Part of a small language model's weights: untied embeddings, 8653 steps.
Each number is 128 + 32 x the weight over its row's rms, rounded and kept within 0 to 255. Layers, rows and columns count from 0. The size above them is the row's rms in percent of the matrix's.

# layer 15 MLP down (transposed), 768x256, rms 0.0705, rows 226-252, columns 0-127
size [ 89  87 104  93 103  87  93  95 102 110 110 106  93 114  99  97 109 104 104  98 102 103  98  91 108  90  92]
[[132 154 120 104  82 120 103 102 152 110  86  22  73 147 169 128 103 146 105 170  52 100 130 157 150 117 109  75 169 178 117 102  75 165 113 106 150 147 179 137  88  97 137 163 127  98 143 103 142 130 142 127 159 159 210 119  63 172  85  95 140 155 130 159 129 136 182 102 136 141  92 140 133 101 108 146 155 131 139 157 116 144 121 145 151 119 125  64 131  85 164 157 164 155 165 131 133 146 117 170  52 122 142 129 138 166 187 156 111  66 148 115  69 116 122 140  93 169 141 129 160 210 149  91 102 106 172 122]
 [146 148 162 145 142  97 117 175 136 139 177 141 166 123 170 122 134 138 118 208 190 170  60  75 124  52 125  85 143 117 197 158 104  80 180 118  86 129 116 112 175  89  85  83 104 110 109 125  90 110 123 158 153 162 108 144 112 134 177 127 107 113  90 159 134 159 154 143 154  96 119 172 131 182 189  50 127  95 126 121 143  67 142 108 132 128  74  96 153 198 151 136 110 133 101  94 129 115 107 157 139 163 148 121  85 151 122 123 158 122 170 154 162 106 147 222  90 102 116 188 108 131 133 182 142 116 113 130]
 [ 48 133 165 139 122 131 134 103  98 127 137  97 141  87 157 122  71 148 103 141 178 148 114 142 148 103 111 133  69 146 117 111 191 104 140 148 162 118 166 109 139 111  63 126 100 159  83 110 220 163 145 127 119 146  91 140 112  88 122 198 110 152  97 171 121 123 149 122  79  90 131 160 125 102 169 119 107  97  92 154 139 140 126  85 116 127  92  74 117 115 144 189 148 147 157 133 121 110 107 141 115 161  90 125 118 133 145 122 140 102 169  73 134  82  78  36 124 102 154 147 165  28 119 147 144 162  92  42]
 [ 74 125 167 153  95 166 124 135  37 174  99 172 100  85 142 174 111 133  85 192 126 129  48 127 167 126 164  64 106 153 106 130 123 110 125 124 141 115 117 117 174 137 164  78 115 207 157 156 138  98 103 114 113 104  98 104  92 194 126 130  93 117 106 100  69 136 125 125 122 135 153 120 158  83 173 141 150 129  88 153 143  92 121 105 116 164 127  77 200  78  61 164 103 147 171 151  76 128 138 112 170 147 115 136 114 120 175 137 103 166 137 104 141 103 123  93  63 133 132 131 160 116 139 101 162 151  79  80]
 [175 173  70 139  77 161 128 115  94 122  87 126 116 134 172 213 180  89 132 142 130  98 145 128 144 125 143 172 116  85 114 112 122 159 120 106  98 156 145  89 154 201 127 136 131 127  70 135 134 138  97 133 103  99 160 163 115 102 104 143  86 110  76 134 127 105 111 151 117 148 127 147  61 185 141 157 120 121 141  75 165 105  86  83 102  57  47 136 134 152 135 138 100 146 155 126 193 175  83 203 142 130 121 164 113  63 115 136 110 113 131  72  83 132 181 131 126  88 145  85 129 185 102 159 175 192 206 109]
 [ 99  56 119 117 148  63 130 119 112  28 112 167  94 157 168  89  89 145 186 157 171 152 145 136  67  93 169 102 140 131 131  84  90 149 153 137 105 168  88 100  85  78 131 149 193  80  89 116 139 100  58 152 151  97 201 166 127 105 144 205 152 113  98 138 127 111 181 146  78 158 120 102 124 132 197 144 137 102 114 144 141 133 132 132 138 137 145  91  77  86 144 130 139 115  98 159 134 122 157  72 127 129 165 130 128 160 127 126 134 109 111  83 123 157 141 100 152 164 141 145 134 117 106 166 156 120 141 105]
 [ 53 134 123 166 132  76  88 151 133  84 167 127 163  97  76 122 151 103 165 142 100 109 166 198 107  72 118 116 135 167 176 158 178 112 102 154 188 123  82 172 168 120 151 178  96 111 111 115 108 110 125  79 125 135 221 163 147 122 108 117  92 199 117 134 174  95 113 104 203 157 138 142 131 130 118 129 115  97 152 139  98  95 111  86 132  96  93 131 107 153 127 102 154 111 161 112 136  97 165  77 157 163 180 215 170 113 113 141 168  85 116 124 120  96  69  99 140 106 154 143  77 156 186 147 161 105  73 152]
 [182 153 110  95 154  98 134 137 172 119 136 127 100 104  70 154 173 177 136 139  55 136 112 127 151 165 209 139 162 123  77 174 133 122 139 148 133 155 108 172 160 119  85 116 143 201 127 168  89 141 139 145 123 164 150 120 137 126 116 175 114 130 119  98 108  41 118  66  83  89 122  83 159 131 154  53 120 151  90 142 135  95 144 128 104 147 123 116  78 102 157 173 131 146 134  57 114 104  96 151 136 136 106 121  92 198 110 129 148 173 120 137 147 132 100  87  55 108 144 136 160 169  60  84 111 105 113  85]
 [172 102  81 118  39 124 121 158 128 158 151 175 155 145 122 133 176 135  92 113 144  65 185 135 123  92 106 145 121 156  90 158  92 120 146  90 148 121 108 140 114 119 150 137 202  58 104 111  53 129 151  94 115 106 219 186  78 143 156 190 149 145 159 114 180 124 132 173 153 124 130 138 111 118 132 132 214  90 152 168 121 112 131  84 108 154 169 130  75 184 121 114 130 141 147 123 128  95 142  76 161 148 122 161 136 139 123 152 139  96 234  72  94 105 138 131 218  94  86 112 146 103 145 152 130 108 141 116]
 [149 152 121 134 121 116 124 149  85 117 117 136 129 133 161 168 123 132 138 133 112 116 131 112  98 138 131 132 133 158 131 127 175 148 118 108 137 120 119 153 136 139  74 132 144 149 119 101 161 118 145 132 122 153   0 126 114 130 141 125 121 150 123 141 128 135 124 159 118 100 127 146 100 139 151 134 114 191 143 129 101 102 114  96 129 117 155 135 146 105 140 125 148 158 121 132 105 121 140 139 109 113 134 152 128 132 162 136 155 124 139 101 119 125 148 124 120 137 145 107 129 124 145 102 139 173 118 109]
 [112 104 121 109  97 141 115 141 115 155 155  71  94 126 126 104 122 176 140 187 178 157 112 101 123 136 108 134  71 189 131  92  69  91 117  78 117 106 168 165 140 155 104 127 126 117 212 152 143 172 133 181 146  51 172 118 117 160 111 192 111 138  94  60 137 140 132 102 154 148 174 116 127 135 147 117 189 177 130  92 160 179 165 167 149  67 115 133 150 120 180 135 161 106 186 132 122 193 156  86 104 113 100 143 138 112 106 133 140  89 115 103 198 122 183 120 132 109 148 126 133 128 100 113 109 181 145 133]
 [113  78 155 108 127 186 163 115 123 123 143 138 114 171 115 122 103 112 145 145 164  62 135 104 185  72  55 135 134  92  96 118 132 166 120 151 159  94 100 177 145 122 129 156  65 150  95  71  97 120  78  98 127 131 198 104 123 136 112 176 107 157 158  97  90 135 130 137  98 165 103 125 138 166  88  50 165 105 149 140 102 189 161 162 120 198 109 102  87 157 130 110 111 122 138 173 110  86 184  84 172 105 171 137 156 158 165 199 124 116 147 114 145  64 112 140 173 110 152 160 134 134 173 109 107 123 144 143]
 [169 135  97 108 103 139 156 128 139 150 149  42 124  94 181 115 136 123  89 179  79 165 122 117 154 135 139 119 138 154 130 128 154 148 176 100 175  88  64  75 122 178 110 175 155 137 128  90  58 141 173  88  61 132  94 145 105 133 100 128 131 102  71 152 145 142 176 125 136  74 154 112 118 106 173 170  97  80 171 154 153 212 167 165  55  68 109 121 116 159 108 150  99 155 110 101 147 126 139 146 159 138  92 158  85 114  97  74 110 133 100  99  96  95 139  82 102 101 143 137 107 153 113 185 157  97 110  74]
 [117 167  72 110  95 130 178 178  23 190  66 131 203 103  92 151  80 140 161 125 224 120 132 160 182  86 138 160 161  56 190  77 110 196 123  79 136 129 105 161 118  45 147 135 121 135 138 115 146 150 222 165 122 127 243 174 103 111 111 154 154 100 116 170 141 125 145 186  60  97 103 132 136 213 101 107 132 155  97 103 130 112 131  96 110 109 136 123 108 119 140 108 104 133 114 110 116 126 128  74 165 105 167 133 116 214 102 108 134  87 130 130 148  76 137 172 148 136 182 161 128 132  79  77 131 148 147 103]
 [127 102 160 113 107 103 124 182 144 133 122 104  71 126  78 170 191 113 148 137 142 126 126  80 158 184  55 135 155  86 156 170  81 145 163 148 200 162  83 147 120 112 126  87 107 123 103  87  71 106 116  98 145 133 251 128 166 109 131 114 130 110 117 117  68 212 131 191 129  97 101  93 127 150 199 161  60 144 159  96  97  86 133 181 107 142 156 111 123  56 159  95 104  56  96 178 132 117 138  77 138  99 129 138 112 104 122 166  94 143 205  95  85 160 147 102 106 144 137  99 124 144 125 108 123 145 109 180]
 [123 214 133 135  60 178 170 123 200 163 139 142 114 125 189  93  92 147 100 184 128 117 176  58  86 101 110 187 155 142 179 145 169 164 165 108  69  67 158 107 127 112 136 146 163 116 149 109 110 113 173 189  51  92 174 136  77 137 148 113 126 157 192 118 158  98 150 115 121 135  84  98  81  94 106 100 131 162 107 186  92 182  89 133 140 140 112 168 126 119 146  68 138  96 110  85 100 126 144 102  70 185 119 113  92 123  88 153 130 138 135 153 144 122 156 184 123 137 131 101 117 133 141 177 129 156  94 137]
 [ 61  83  70 137 117 152 140  93 165 175 199 163  93 135 109 146 160 129 149 158 106 149 136 138 199 122 100 111 177 147 183 108 120 176 147 156 175 142 144 149  81  91 229 166 131 134 111 155 148  92 116  76 118 123  99 148 103  88 118 169 139 159  93  76 207 128 171 163 100 148  80 112 177 153 153 111 120  98 128  97 160 119 132 134 124 121  90 173 125 117 109  93 126 114  90 123 118 146 112 176 179  90 103 134 153  99 118 188  62 177 188  58 109 110 140  70 101 165  89 105 173 111 110  91 143 121 127 115]
 [122 137 122 145 119 202 141  54 161 201 208 149 182 133 116 128 149 173 195 127 117 119 113 114 201 151 121 143 122 116 119 133  54 144 135 109  86  89 133 108 137 131 101 175  99 124 182 174 136 106 143 103  94 167 196 140  89 105 159 158 108  95 150 128 134 147 128 133 152 103  63 122 175 128  39  99 182 134 195 145 116 119 125 140 102 102 118 166 131 166 119 120 182  98 115  83 129 135 106 144 147 121 122  68 142  97  81 148 125  79  99 127 106 132 207 111 138  76 109  92 114 109 106 143 124 129 137 108]
 [148 167  95 109  88 138 159 153  82 157 143 144  98  79 111 140 162 104  98 165 170  96 143 151 103  91 117 109 151 114 124 117 122 149 133 211 175 109 155 173 137  93 151 104 132 128  87 148 140 108 168 121 126 112  61 163 119 103 126 156 137 144 154 203 131 153 140 156 157  86 156 154 141  94 170 168 144 129 160 158  88 167 101  83  62  91  99  90 151 110 129 157 128  83 151 138 160 122 131  64 182 111 138 115  69 104 190 101 136 131 112 124 155 163 111 163 135 126 139 146 117 102 154  71  99 162 155  82]
 [125  97  49 155 100 121 139 131 118 110 121 133 116 161 121 162 136 124 143 206 147 181 127 107 115  80 112 168 121 183 160 153 147 150 156  84 198 134 157 113  94 116  59 140 115 138 153 140 100 143 128 106  81  90 132 146  68 160 133 113 114 137 162 150 165 118 163 126 112 138  99 141 117 124 126 151 139 115 102  86 154 106 116 128 101 128 139 129 171 151 163 116 134 139 143 127 142 121 146 142 159  87 210 190  52 121 105 117  65 115 151 178 158  87  90 134  95 157 111 140 106 105  92 128  90 108 144 121]
 [ 97 169  92 113 150 103 175 122 131 117 106 118 120 223 158  95 213 112 133 118 153 143 122 118 156  82 108  93 115 180 161 103 135 139 125  99 125 112 187 187 154 155 137 161 111  89 140 131 136 114  45 147 137 150 194 120 110  91 131 112  99 169 131 150 111 174  75 112 148 134 142  87 126 145 146 147 153  69 160 157 105 164 154 105 103 122  90 103 164 186 118 116  81 120  79 119  76  62 132 107 125 128 134 138 156 123 118 102 135 113 154 145 157 133 123  84 172  85 109 122 151 109 129 130  64 140 140  62]
 [141  86  87 143 135  77 140 173 129 135 108 114 105 188 131 136 158  95 116 142 128 118 121 100 160 125 130 153 101 157 151 152  65 134 106 178  96  90 125 156 110 135 128 125 129 129 123 120 145 111 142  68 136  97 220 131 173  91 115  78 157 116 118 144 187 123  86 158 157 150 140  47 127 102  97 101 133 117 100 186 135 110 143 111 140 145 163 163 180  69 133 213  78 170  69  84 137 139 125 102 121 129 164 145 129 112 137  96 127 126 100 115 114 109 157 176  85 119 143 118 136 116 132 104  93 189 151 171]
 [121 114 141  80 158 183 144 130 122 147 139 154 150 104 126 102 140 122 131 199 146 152 130 129  75 104  88 180 122  98  55 133  60 124 148 109 138 144  86 124 201 128 101 168 100 110 111 103  43 133 108 151 118 163 191 177  92 146  97 127  97 117  99 125 124 157 114  97 102 118  90 109 171 181 122 160 154 105  63  76 155  99 134 159 140 113 164 146 138 173 139 138 134  91 124 162 129 117 125 111 172 133 156 146  90 105 130 146 152 118  98 110 130 136 152 156 146 115 130 159 139 103 143 120  95  77 121 104]
 [138 138  91  67 128 135 111 151 117 100 101 114 119 142 150 110 114 121 121 150 127 123  70 138 181 125  95 119 103 143 167 153 232  70  75 139 144 146 142  91  97 107 120 178 129 175 120 183 112 154 158 147 120 186 153 122 151 131  74  96 160 150 137 151  91  76 111 109 125 121 143 135 133 110 145 165 144 149 107 134  73 175 171 145 190 150 146  84 153 144  98 143 124 117 124 128 111 124 157 122 185 109 139 127  94 177  93  90 151 200 159  78  52 128 114  78  95 157 144 129 114  84 120 163 158 184 133  83]
 [ 94 149  78 135  79 127 142  86 119 190 128 107 152 142 178 106 122 110 111 106 121 121 126 177 103 147 134 138 119  83 116  82  76 145 131 114 128 143 123 160 150 148  71 162 139 171 142 171 146 189 129 129  85 151 137 174  84  95  80 159  99 149 160  58 115  85 126 109 170 129 141 122  84 208 128 186 161 140 113 133 129 112 128 137  61 189 151 104  80  89 141 136 166 123 117 104  85 105 125 135 122 158 111  79 131  86 141 149 118 133  74 154  89  87 136  56 102 129 134 130 166 160 138 129 178 112 128 119]
 [155  69 136 119 178 179 151 169 122 124 131 146 176 123 140  83 179 117 171 150 123 175 116 157 102 142 179 126 133 119  89 125 147  88 145 113 178 102 156  76  87 156 131 155 117  78  94 140  98 104 137 158 157  94 152 109 128  98 131 131 197 127 130 119 127  90 123  91 128 130 132  96 104 136  95 143 122 161 129  84  91 105 152 123  95  80 138 144 190 110 108 161 133  59 201 123 125 163 142 105 143 189 172 133 134 103 161 139 186 154  99 115  64 141  99 177 106 128  67  91 129 128 105 112 125 169 115 107]
 [117 160 117 119  90 121 159 108 135 142 118 108  94 101 133 136 146 121 116 107 141 139 120  90 142 141 125 140 124 100 161 139 163 124 113 135 122  94 169 101 179 121 115 131 108 112 151 213 129 163  99 124  91 112 102 168 138 145 129  99 143 101 133  91 103 104 113  95 100  72  97 100 119 129 129 114 144 141 141 126 118  69 127 130 116 176 145 104  65 144  81 205  89  93 103 128 129 151 126  74  78 147 122 139 138 106 130  98  88 235 151 151 100 196 168 172 110  81 162 118 125 100 139 135 129 193 177 139]]
# layer 15 MLP up, 768x256, rms 0.0678, rows 227-253, columns 0-127
size [ 90 102  98 100  95  95  96  97 142 102 102  95 103  98  98 111 101 104 101 102 103  98  93 102  95  94  92]
[[139 105 123 133 107 160 220  91 151 136  71 127 122 151 114 119 132 129  86  26 128 106 115 156 142 133  97 120 165 116 114 138 127 113 100  79 163 115 143 141 154 155 125 148 147 115 124  99  80 179  81 140 134 131 148 115  90 105 123 122 167 170 119 139 157  66 107 144 146 143 169 115 151 122 165  95 110 131 126 147 116 172 100 164 142 149 134 143 137 157 149 117 173 181 149 123 104 108 158 165  67 105  75 143 120 105 108 138 156  72  84 112 161 147  58  74 160 132 141 164 113 121 133 131 157 202 194 128]
 [123 153 146 139 139  67 110 124 105 136  55 143 122 168 111 142 143 209 125 129  95  72 192 146 114 119 115 150 143  89 131  88 190 103 141  97  61 173 113 125  97 101  80  74 129 212 154 134 134 138 131 103  83 123 137  80 113 163 115 162 130  64  97 147 182 113  90 191 145 118 140 144  99 169 126  73 102 109 154  91 149 101 134 121 164 120 102 200 158 130 103 144  93 144 138 101 101 132 138 180  76 160 137 102 139 142 129 150 106 100 130 188 129 168 159 122 119 200 166  45 164 119 155 135 128 140  96  88]
 [154  81 170 135  88 142 123 112  85 165 130 152  97 191 100 128 165  95 175 114 159 133 122 143 105 147  39 102 111 162  95 170 114 113 122  66  73 149 135  95 142 121 189 159 142  86 123 164 158 153 148 116 132 154 164 100 139  79 129 150 128 106 135 142 141 184 106 106  85 124 141  93 104 169 150 126  95  90 169  86 125 141 122 151 111 115 148 137  22 137 115 129 128 137  65  79 158 141 148 192 104 110 129  96 163  89  92 179 227 113 107 129 102 204 103 132 124 112 168 108 156 164 103 140  95 184 118  90]
 [ 96 131 119  71 129 128 186 104 143 147 151  69 164 123 140 122 127 124 126 114  64 178 140 150 125 138  87 120 127 140  99  93 170 182 132 133 129 140 108 152 172  33 141 155  94 131 141 113 116 181 128 140 204  85 138 171 100 134 153 155 129 114 150 143 117 119 160 178 124  87 166 132 138  98 156 105 161 150 120 119 133 171 137 149 144  99 171  87 114 143 125 120 109 153 117 217 108  68 161 126 123 118 158 110 119 112  45 168 122  96 121 106 130 198 103  73 170 134 170 101  46 156 138 132 142 115 173 102]
 [112 114 111  67 149 145 136 173 136 107 122 152 177 187 134 128  69  78 125 172 136  78 157  68 117 123 117 159  56  96 109 121  87 149  95  94 136  95 150  78 143 128 196 108 140 133 112 141 170 131 110 147  81 157 128  79 121 112 122 102 120 147  97 121 180 139 184  92 161 200 116 189 172 136  69 187 153 158 175 127 113 163  83 143 162 102 126 131 132 129 110  62 112 132 155 148 116 107 137 137 119 131 136 106 150  92  28 129 145 107 107 154 130 130 114 124 113 121 190 101  94 107 205 186 142 170  87 167]
 [106 144 155  58 153  81 119 172  81 179 101 109  55 181  97 169 118 177 101 146 140 175 127 149 141 148 117 119 118 114 117  82 151 108  65  76  96 144 105 151 115 135 120 135 152 147 154 136 188 111 107 136  78 137 151 131  52 163 125 129 133 120 127 176 168 136 135 123 137 130 158 137 141 116 105 141  99 128 109 118  96 137  91 101  96 116 180 184 118 135 162 121  72 142  67 197 117 143 132 229 104 109  96 129 131 150 105 114 139 140 128 133 131 138 140 169 119 155 124 116 132 160 127 116 163 119 124 140]
 [175 160 128  95 134 119 163 166 109 126 111 187 113 127 154 172 145 130  65 142 169  98 147 195  96 110 116 118 165 108 109  72  80 193  99  75 130 124  88 138  71 127 122 164 110 148 153 140 168 129 143  75 116 130 161  83 134 153 119 102 106 121 166 144 137 123 165 144 158 115 132 132  90 161 159 147 160 148 165  65 148 141 143 149 141 106 151 148 131 103 103 172 104 110 156 131  44 136 156 131  84 140  85 141 132  92  59 111  71 112  74 125  85 161 148 173 102 185 146 119 132  96 172 106  74 173  96 173]
 [116 103  94 142 173 108 117  97 125 128 139 171 107 112 155 164 130 144 177 131 134 143 144 204 130 152 152 140 105  53 130 156 151 137 111 136 118 104  96 140 184 148 105 119  88 176 153 179 153 145 177 169  93 153 152  76 126 121 104 119 110 129 145 107 181 179  99 108 146  61 146 174 105 117 172 125 107 104 137  59 129  87 102 122 129 116 141 143 153 195 155 158 225 133 170  94  98 166 163 139 121 126  88 157 126  36  46 135 139 161  82 190 131 153 177 142  98 159 149  98 130 107 123 135 115 162 133 130]
 [155 125 141 135 121 140 142 123  74 106 135 172 108 152 176 140  97 108 153 149 115 134  61 111  57 157  88 174 125 150 124 152 168 104 111 116 144  82 105 148 173 141  99 133 153 121 121 126 176 110 162 114 126 116  93 154  84 108 151 132 125  77 138 161 167 147 116 174 104  67 149 131 155 180 156 116  96 228 162 117  76  54  82 102 179 131 164 115 171 123 153 111 130 144 126 182 148 102 137 146 147  71  94 158 108 157 149 154 167 136  99 111 114 111 233 151 160 135 146  83 122 136 148  82 112 168 130 141]
 [140  88 154 139  99 119 145 178 153 195 139 175 102 129 130 158  58 126 148 115 139 139  96 126 140 102 135 113 149 117 116 165 128 154  99 125 120 112  83 152 136 102 121 118  99 173 130 207 140  94 141 208 100 100 144  82 143  81  66 123 106  80 162 162 139 191 122 150 103 210 152 130 109 137 132 173 152 131 147  68 157 110 130 103 162 111 148 152 109 133 132 161 129 123 152  89 146 191 177 242 146 165 145 115  90 136 130 169 199 110 161 137  87  99 115 117 125 137 139 118 117 111  73 137 100 162 131 159]
 [ 93 109 183  99 111 117 152  68 115 150 109 170 111 140 115 103  85 195 138 101 115 129  84 126 120 158 116  94 152  86 125 122 112 151  97 121 160  94 143 214 188  74 106  81 134 158 101 104 130 149 160 135 143 211 158  63 101 162 200 129 115 129 128 146 183 119 175  88 117 144  99 135 127 159 147  91 165 155 133 130  74 109  72 152 134  99 155  52 101 132  98 189 129 107 103  66 119 171 108 121  74 135 148 108 149 137 108  96 127 109 126 146 131 124 158 188 133 165 119 187  50 148 143 149 112 104 137 128]
 [103  82 130 134 121 114 216 156  74 131 117 139 123 129 101 146 153 141 180 121 167 128 189 126  72  95 135 120 135 134 132 115 137 150  99 136 112 122 121 172 137 141 137 129 126 115 101 186 112 129 139 186 145 181 132 146 123 144 153 189 131 114 124 130 137  86 133 115 134 167 120 151 190 126 120 114  84 146 111 127 123  76  86  93 178 143 156 116  78 153 174  88 121  85  85 153 113 158  71  97  85 162 137 151 236 109 134 131 123 104 170 160 149 164 153 155 109 154 167 129 117 134 110  89 110 166 152 143]
 [ 92 135 149 149  74 139 131 168 126 130 133  99 119 181 173 135 124 125 129  70  61 122 208 142 151 174  54 173 124 124 157  90 123  96 134 157 131 113 102 155 225 131 121 159 144 117  86 130  95 173 108  91 141 148 148 133 163 142 174 160 129 134 182 214 114 108 162 147 176  54 105 182 151 167  71 165 104 145 126  95 101 126 136 115 160 110 133 141 118 166  80 137 180 138 120 168  96 182 198 142  81 118  75 197 100 146 126 140 121 108 156 107 130 138 113 127 142 145 162 101 109 113  99 109 139 130 137 165]
 [145 178  86 167 132 164  93 122  96 129  94 143 165 164 180 114 125 217 122 114 127 101 144 161 131 153 126 183 114 197  99 134 158  90 153 120 100  72 126  89 125  77  44 124  87 139 130 111 187 144 184 175  77 110 156 128 127 131 118  90 104 137 129 183 140 150 141 126 156 107  86 123  50 135 134  55 137 127 143 112 100 145 172 131 132 102 107 170 146 117 113 180 176 143 124 108 122 127 206 162 178 104  85 162 177 113 122 132 130 110 110 107  52 114 146 101 148 126 101 148 106 140 198  99  96 149 139 123]
 [159 116 132 101 142 103 109 165 122 109 118 139 200 155 119 159 145 138 135 115 162  90 115 153 125 140 136 174 149 182 155  95 114 120 177 148 130 110 114 147 162 129 128 118  76 145 116 164 152  35 115 103 100 180 130 120 142  93 143 110 116 183 126 110 150 138 118 104 139 136  74 123 193 112 122 168 153 132 142 124 118  88 129  94 132 141 139 166  85 103 103 138 180  37  81 139  89 137 150 123  53 114  75 103 135 140  95 167 127 178 104 117 168 153 131  89 166 140 164 118 135 141 162 131 140  79 176 143]
 [111 130 148 132 135 133 176 168  84 174  90  78 120 150 136 101 146 118 115 134  79 154 115 124 124 134 125 137 168 105 157 125 151 151  79 168  99 153 147  81 130  58  85 115 173 124 155  84 112 100 145 104  56 149 156 140  75 169 115 129  86 164 154 159 151 123  72 157  95 137 217 116 184 168 114 149  81  94 160 117 125 101 121 157 203  77 145 157 188  94 134 106  87 143 163 140 103 102 170 129 104 143 123 143 124 150 150  84 150 118 131 127 141 153  81 102 157  91 137  99  80 189 115  87 128 151 115  52]
 [133 171 114 106  93 132 153 124 111 106 140 124 118 178 173 226 158 139 154  82 134 154 137 177  93 158 137 145 126 162  83 174 168 121 134 177 125 197 108 120 140 114  99 160 131 170  96 130  66 119 154 107  99 101 169 107  90  98 141 138  93 135 119 115  91 150 123 161 139  83 150 129 182  94 142 163  95 147 126 124 132 167  97 130  94 113 161 180  95 133 132  73 147 128  96 143 115  89 134  78 111  88  78 186  78 113 151 119 140 136  68 158 165 179  56 111  95 137  82 100 138  59 191 173 109 132 113 170]
 [128 127 107  75 104 130  93 169  97 122 158 112 153 135 149 195 118  99  84 100 101 132 174 122 109 134 113 169 170  70 142 108 109 122 155 181 109 129 169 143 233 117  49  94 114  89 124 101 163 109 117 134 137 165 164 101 132 124 135  93 120  96 172 105 101 126 146 153 100 115 176 129 142 182  68 111 141 145 114 132 140 171 132 156 167 110 154 117 113 130 129  69 133 146 168 135 152 194 168 134 167 132  94 150 170 109 154 209  94 113 135  90 157 135  90  64 178 144 143  94 105 221 116 161 122 144 119 138]
 [102 130  85 141 166 137 192 138 142 104 101 184 161 205 109 163 187 123 135 112 126 121 136  89 124 154 148 167 131 159 124 121  93 150 127 133  80  93 105 138 144 141 138  93 107 109 126 131  90  48 113 123 165 147 160  97 118 113 150 114 116 119  94 140  53 136 168  94 101 118 117 171 147 182  65  80 108 157 175 153 164 101  82  84 221 157 135  83 162 119 151 145 211  54  99  93  89 141 130  76  91 145  71 115 162  85 101 130 146 195  81 135 106 180 155 108 192 119 187  90 140 169 110  72 158 145  99 117]
 [117  76 127 116 127  99 134 121  40  75  99 178 154 117 163 224 132 141 175 127 144 112 140 122 141 141 171 124 108  86  81 180  26 125 206 132  92 135  54 141 175  99 111  95 121  83  95 142 184  89 177 136 131  84 159 107 110 144  81 146 113 123 121 143 131 114 189 201 140  97 151  74 122 108 125  93 112 166 100 105 132  47  98 112 160  77 148 148 115 141 123  46 111 105 134 108 206 143 136 109 119 150 146 150 128 146 157 110 139  88 119 106 129 104 150 111 144 136 204 173  80 136 104 176 175 108 196 151]
 [146 135 155 100 112 124 139 130 144 149 106  72 110 144 131  79 123 167 133 109 106 105 181 177 117  86 159 135 163 130 133 148 164 147  77  91 169 166 195 148 114  97 117  90 123 116 138  73 145 118 120 118 146 129 138  94 119 133 163 135  95  88 125 183 117 114 163 142 105 116 169 185 184 126  43 128  52  63 151 116  63 134 121 151 200 111 120 135  97 153 134 123 133 130 141 107  83 140 130 129  44  57 125 177 145 178 104 157 181 137 126  71 127 128 105  86 168 139 156 175 111 138 147 132 134 152 143  87]
 [127 101 147  99 104 145 166 116 128 152 119 126 109 149 115 127  93 183  99 117 112  97 111 100 119 155 118 134 125  95 191 138 176  97 191 128 159 152 159 117 161  67 169  75 108 166 179 120 150 127 175 103 154 122 129 116 124 136 138 131 123 130 140 144 184 126 159 139 124 136 139 143 116 137 152 146  70  83 145 131  46 126 130 116 177  94 116 121  68 140  51 158 160 123  97  94 117 107 171 158 109 112 118 117 113 178  96 134  97  85 160 145 142 171 151 157 117 140 133 127 102  95 105 100 169 165 185  84]
 [133 124  65 127 151 126 154 126  91 113 139 122 135 108  69 192 138 121 138 101 144 164 155 126  99 131 129 136 196 161 137 133 113 138 221 159  83 167 101 129 165 141  75 113 129 147 109  94 108  91 156 104 150 140 170 161  64 146 128  97 141 132 137 203 157 102 134 168 131 169 136 193  99 111 167 149 102 209 158 131 138  76  83  66 173 148 139 177 184 159 144 148 103 131 133 127 158  97 122  75 158  78 138 111 159 125 159 150 151  85 131 156 153 118 118 127 199 138 189 103 176  79  93 119 135 103 110  76]
 [111 105 100 137 108 129 110 170 147 138 110 121 149 170 103 150 151 132 156 122 134 100 133 103 118 138 151 124 175 136 141 104 121 160 115  72 151 114 172 148 150 143 123 157 128 181 137 131  84 127 156 107 111 107 141 130 122 119  57 143  65 122 119  86 144 163  85  91 114  94 164 151 121 181 157 145 146  97 162 102 165 130 150 122 152 126  83 140  96 140 171  82 112 109 136  57 123 127 151 158 108 100  47 132 124 137 122 136 100  93  87 137 145 155 125  42 100 108 148 140  90 118 163 130  65 125 139 185]
 [106  94 161 157  90 138 149 210 113 138  66 154 140 128 124 197 132  89 155 127 111  86 133 114 149  93 142 138 174 156  96 166 143 141 107 144 141 106 122 110 129 102 154  69 110 155 136 148 136 110 154 107 140 176 122 102 139 131 132 115 115 128 123 126 107 127 159 115 151 149 120 175  94 142  74 105  91 115 159 131 144 116 152 149  76 160 124 138 105 103 109 133 130  93 103 109 139 118 145 151  83 137 111 176 153 134 156 102 134 107 118 189 171 150  77 159 156 140 107 146  53 116 124 137 145 151 101 121]
 [231 127 164  93 109 192 139 115  82 155 113 125 123 125 198 177  92  94  74 161 104  97  68 112 132 114  64 100 145 122 112 111 121 118 100 183 149 142 154 128 147  58  89 139 151 150 128 112 121 155 148  31  51 104 155  75  80 104 184  77  88 143 140 130 153 107 134 102  72 137 119 172 166 150 156 117 192 121 161 139 161  87 158 143 159  96 207 132 161 111 136 114 121 125 135 221 139 108 136 156 102 108 195 162 159 136 120 142 130 116 119 150  92 111 159 144 107 160 140 124  62 122 135 142 127 123 118 114]
 [ 98 129  88 132 142  97 165 161 115 153 159 140 153 167 174 164 156 149 157 226 102 135 137 145 128 128 151  94  67 132  92 115 113 135 141 140 142 158 116 112 185 122  69 102 125 107 121 172 130 117 192  51  39 140 161 143 160 172 104  78 102 121 101 117 122  85 120 186 126  90  72 147 168 130 160 145 113 115 142 108  83 127 118 110 100 129 183 146 123 151 130 112 166 150 163 224 165 134 115 178 126 136 121 101 137 146  83 102 131 107 153 107  72 122 117 134 196 115 118 148 114 110  99  61 102 113  98 146]]